config.yaml
norm: "layernorm"
norm_place: "pre"
positions: "rope"
qk_norm: false
parallel_block: true
init: "uniform"
lr: 0.00959
batch_tokens: 16384
seq_len: 512
z_loss: 0.0001
Each number is 128 + 32 x the weight over its row's rms, rounded and kept within 0 to 255. Layers, rows and columns count from 0. The size above them is the row's rms in percent of the matrix's.

# layer 4 MLP down (transposed), 128x64, rms 0.389, rows 108-127, columns 0-63
size [100  97 112 138  90 105  88  94 112 109 106 122  83 110  96  97  84 104  97 109]
[[138 107 121  47 169  78 176 184 126 145  93 119 124  58 178 122 160 110 186 154 139 120 163 111 129 129 131 116 129 145 135 105 104  73 149 157 164 116 101 111 106 146 112 115 152  88 119 136 160 117  37 149 145  90  79  93 163 113 109  74 132 133 138 108]
 [146 136 118  93 103  90 118 111 150  59 120 132 107 147  90 170 131 139 102 160 129  74 100 114 144 138 149 118 133 197 117 144 190 130 136 202 123 110  93 166 146 165  96 177 185 109 165 198 125 114 125 131 146 151 125 103 153 215 168 104 110 118 114 133]
 [154 173 146  83  99  99 162 179 123 122 126 115  91  56 132 114 153  92 124 111 169 152 156 138 117  70 115 162 151 155 139 164 117 154  66 140 114  93 154  61 152 118 112 100 109 165 146 107 120 124  81  85  94 102 174  72  83 114 165  91 141  85 164 135]
 [ 69 164 105 110 122 126 133 114 132 144 105 165  92 105  91 130 147 174 100 196 153 122 104 131 104  99 200 103 108 115 112 196 120 120 138 138 187  66 108 107 156 151  90 122 124  96 243 145 121 151 118 126 110 111  94 133 130  95 127 106  87 142 146 151]
 [149 121 115 118 130 129 142 145 177 108 151  97 161   4 109 138 133 123 146  88 153 157 185 156 176 145 144 145  73 131 176 110 110 164 121 112 114 115 114 130 123 132 126 138  68 146  82 165 179 167 116 128 118  82 175 101 143 160 184 152 130  83 113 120]
 [112 149 142  89 106  88 146 111 121 159 126 130 143  79 179 132 100 136 120 111 171  78 214 171 109 123 107 138 149 115  90 169 150 124  96 171 171 140 147 122 125 144 166  64 115  85  77 108 146 156  63 130 127 132  94  85 178 171 109 113 145 171 179 134]
 [116  46 145 140 111 110 148 109 160 153 154 132 113 131 157 137 110  91 171 190  91 151  31 145  89 115  96 116 111 154 103 104 138 137 107 157 102 124 155 126 151 100 132 118 113 195 188 113 159 131 145 154 197 138 117 166 139  90 150  82 133 179 125 162]
 [123 181 112 138 140 107  98 150 151 117 107 155 151 168 123  65 147  86 125 127 205 137  84  71 110 160 123  85  54 130 133  77 133 105 147 208  86 141  89 123 129 108 130 114 117 133 172 126 120  94 123 126 164 107 207 143 104 119 149 110 122 160  80 122]
 [200  96  98 127 124  98  98 157 157 111 212 100 100 131 123 133 145  81 147 112 117 131  98 151 126 163  86 179 206 115  74 111 164 147 128 162 154 160 110  80  93 134 119 147 129 144 146 154 160  61 123 128  75 130  97 151 119 114 123 145  73 101 108 168]
 [115 141 105 115  57 107 117 101 100 110  87 135 152 139 121 119 101 124 139 133 152  87 180 131 135 120  76  93 104 151 155 139 128  81 156 134 134 144 127  83 152 167 118 137 119 160  68 163 135 199  84 139  99  78 142 131 108 146 111 148  82 134 246 159]
 [141 165 168 116 116 108 166 129 100 156  67 119 148  82  87 112 146  82 120 165 101 189 130  90 130 119 193  95 125 161 190  72 119 114 196 150 145 131 133 112 111 111 105 123 166  55  99 142 107 140 119 166 171 139 157 150 138 139  78 136  89 149 151  91]
 [133 143 155 140 129  89 102 109 167  81 100 131 159 133  55 142  92  75 129 115 173 124 136  84 114  61  71 128 112 177 156 117 149  70 216 154 163 103 160 122  98 150 149  74 134 150 165 115 117 126 106 102 141 124 183 146 119 121 112 167  93 151 132 101]
 [111 103  90 164 113  90  92 189 115 133  51 148 139 113 145  96 128 149 174 166 148 140  70 154 117  62 144 133 171 139 138 113 173  86 113 118 122  94 147 133 170 150 177 157 129 143 111 154 186 135  89 101 195 167 127 166 136 122 169  96 156 162 132  95]
 [128 152 113 115 136 144 184 137 162 103 170 143 148  70  97 138 213 136 121  87 194 118 146 130  92 175 158 116 142 203  99  82  74 131  69 112 143  61 127 155 143 156 105 138 130 105 159 137 115  84 125 140 135 105 105 140 166 139 129  86 117 152 119  78]
 [116 173 144 127 116 114  67 136 106 138 125 117 121 169  43 107 113  97 142  70 126  79  67 162  96 131 138  63 161 116 134  91 198 120 176 126 106 107 111 119 111 120 144 154 110 162 137 103 113 144 143 131  72 127 173 125 138 112 165 154 110 144  39 117]
 [130 181  99  84 159 110 142 134 140 103  82  81 174  61 174  89 113 118 130 108 163 148 158 129 146  96 157 216 183 124 185 143 105 128  99 117 103 151 113 171 126 118  90 127 145 112 164 118  93 131 103 144 160 192 135  92 105 122 167 164 107  95 161 153]
 [151 205 152  79 117 108 157 153 212  80 176  97 169  76 135 115 100 106 157  54 129 105 137 152 150  96 151 159 129 174 116 123 120 110 132 119 128 190 113  94 125  76 119 119  86 141  79 104 120 109 139 104 138 126 115 118 136 118 159  79 127 157 150 183]
 [149  93 148 139 131 162 109 124  86  64 117 149 173 106 109 171 143 135 101 109  88 135  84 121 179  99 129 174 130  84 154 140 166 166 132 120 134 116 150 217 180 126 145 121 104 113 126  93 105 172 115 153 206 197  70 134 138 105 146 162 152 151 129 142]
 [181 137 100 152 191 107  81 156 142 144 128 129 146 101  99 123 117 121  67 140 171 143 180 173 172 147 180 134 114 122  49 146 143 116  93  91 125  81 108 105 186 140 108 125  80 115 130 115  93 133 100 104  76 168 135 184 145 118  73 133 162 141 144 161]
 [138 165 146 111 114 193 105 111  80 163 108 109 129 138 155 124 145 101 125  53 181  66 165 130  97 121 108 145 134 191  77 136 160 136  57 114 155 149  93  65 100 187 130  68 115 118 151 145 149 150 156  92 118 114 143 109 158 161 131 139  97 164 127 142]]
# layer 4 MLP up, 128x64, rms 0.262, rows 109-127, columns 0-63
size [ 89 120 103 102  84  75  91 110 107 104 117  96 107 108 105  96 103  86  97]
[[200  97 172 144 202 119  77 146 113 147 129 115 129  92 136 157  64  98 105 123 156 123  64 145 107 133 144 135 112  99 104 159 107 105  94 145 117 186 107 151 106  97 114  99 152  54 124 188 102  87 193 108 156 104 153 150 164 143 156 121 109 128 131 107]
 [131 119 144 168 140 108  84 135  82 162  87  74 105 116 130 198 105 104 150  80 140 157 138 112 103 105 128 119 121 109 176 157  96 150 128 168 162 108  92 160 120 167 109  93 161  76 209 150 161 115  83  63 106  96  93 151 142 112 153 161 121 183 127 102]
 [135  98  56 115 142 196 135  89 170  83 126 134  97 171  88 159 127 146 215 167 130  81 138 136 138 141 139  78 137  88 150 114 172 212 113 148 102 121 128  89 143 124 109 136 132 107 140 133  94 186 116 125 105 165 127 105 131  92 135 168 150 141 176 149]
 [127 108 181  79 136 105 170 134 117 112 128 155 179 137 167 124  78 145  67 121 124 153  63 101 163 161 101 140 150 160 123  84  87 134 125 188  93 173 127 142 147 126 118 111 189 107  68 187 118 102 139 155 107  93 121 101 115 150 134 120 159 147 110  51]
 [178 126 156  84 174 120  99 150 111  94 134 134 149 158 101 209 181 123 104  66 152 148 161  88  94 141 165 131 112 188  92 146 138 115 102  81 149 111 128  85  66 140  94  69 166  96 144 137  78 107 154 152 153 152 147  98 135 143 144 154 159 106 104 117]
 [110 114 111 148 132 145 132 119 127  79 115 125 140 123 171 163 134 136 111  88 145 127 100  53 233 136 131 138 124 173  88 196 114 109 183 170 118 133 119 159 123 113 118 143 150 113 147 158 141  96 162 111 108 199  85  95 116 149  45 136 111 116  99  93]
 [116  84 138 149 104 118 117 138 140 164 168  89 148 129  80  55 162 129  75 162  82 191 136 147 190 153 176 133 110 127 104 157 131 148 166 162 146 219 117 117 109 123 134 118 121 119 125 136 117 141 109 135 188 130 103 161 128 153  76  91 148  70 134 175]
 [156 105 108 113 144 113 114 152 111 122 163  82 169  84 143 123 146  97 182 195 118 145 134 166 127 107 178 109 139 103 140 152 131 153  96 144 177  82  74 112 132 211 113 103 101 124 111 113  70 109 130  99  88 160 158 153 128  77 104 151 120 142 205 178]
 [140 178 130 171 123 222 189 103 109 134 126 138 107 166 189 177 111 108 124 120  43 110 141 131 138 107 126 157 150 165 145 105 122 160 140 129  65 112 125 131 151 132 129 152 174 153  82 137 115  71 123 118 112 116 161 140 100 121  93  77 189 142  91 122]
 [141 139  97 166 177 151 143 161  99 102 160 138 157  90  88 151 167 153  48 118 133  68 142  83 179 151 126 148 135 115 114 167 123 133 124  73 180 118 110  62 132 137 101 133 132  84 141 153 118 117 118 106 172  68 128  69 170 179 133 147 138 152 156  92]
 [123  51 113 124 147 125  76 137 143 161 117 120 105 203 137 143 154 169 206 121  66 162 127  82 159 130 125 138 148 124 150 159 184 130 133 137 134 124  67 105 150 197 116 116 151 150 174 147 130 118 106 118 128 110  92 179 124 122 116  66 120 179  97 103]
 [155 174 138  80 117 173 149 149 143  90 161  91 139 142 132 120  94 117 123 142 177  83 145 102 118 171 108 153 113  98 132  84  95  85 174 115 145 216 143 142 123  80 116  81  99 153 118  99  72 111 105 136  84  78 135  91 106 147  93 112 141  79  71 159]
 [ 94  70 121 156  89 126 112 111 128 173 130  90 111 135 130 145 229 119 112 150 135 173 113  95 103 107 139 182 139 153 163  99 140 155 118 130  92 141 114 175 116 155 162 112  88 166 126 142  87 170 174 121  79 116 137  65 114  74  70 121 157 126  75 131]
 [130 154 124  95 154 170 114  76 125 164  86  98 113 156 106 114  96 134 163 140 181 145 160 180 100 132 139  96 130 102  78 171  65 142 119 108 113 102  43  70 131 116 129 168 183  61 103 151 131 136 144 142 128 130 109 112 115 121  84 145 115  96 191  94]
 [126 112  53 137 146  80  68 179  71 179 126 161 100 194  99 168 128  98 133 128  93 137  98 115 112 162 132 140 174 127 102 130 130 150 124  78 144 106 166 125  92 128 110 168 148 124 112 145 150 176 122 194 156 135 131 140 161 170  77 135 133  99 131  61]
 [125  98 165 130 126 128 145 113  83 149 160 123 114  85 122 106 163 192  83 127 170 119 104 115 126 120 148  44 103  99 170 111 178 172  76 146 161  87 121 148 140 119 118 162 147 120 181 139 127 114 143 115  59 122 187 134 101 107 177 116  53 166 146 144]
 [134  95 177 140 175 134 129 139 141 127 181 133 181 111 156 120 142 129 138 178 113 135  84 163 121 134 144 101 142  78 194 168 103 157 130 118 101 141  98 178  86 140 141  39 111  85  37 139 138 134 168 156 181 134  83  97 120 112 139 106 150 133 112 112]
 [144 113 132 203 134 134 191 115 162 203 127 158 140 146  54 132 135 113 132 103 110 102 179 143 194 159 121 158 130 130  87 137 146 127 100 139 142 172 117  87 140  90  98 135  16 136 135 139 136 141 129 172 104 119 133 186 140 150 109 133 139 130 117  96]
 [131  64 144 173 122 104  68 127 114 163 182 106 107 111 118 172 182 153 196  73 129 163 149  58  95  82 120  97 147 140 153  88 146 154  99  76 152 119 141 124 139  71 159 106  80 149 115 119 154 156 150 124 105 141 123 148  69 113 146 159 142 164 134 135]]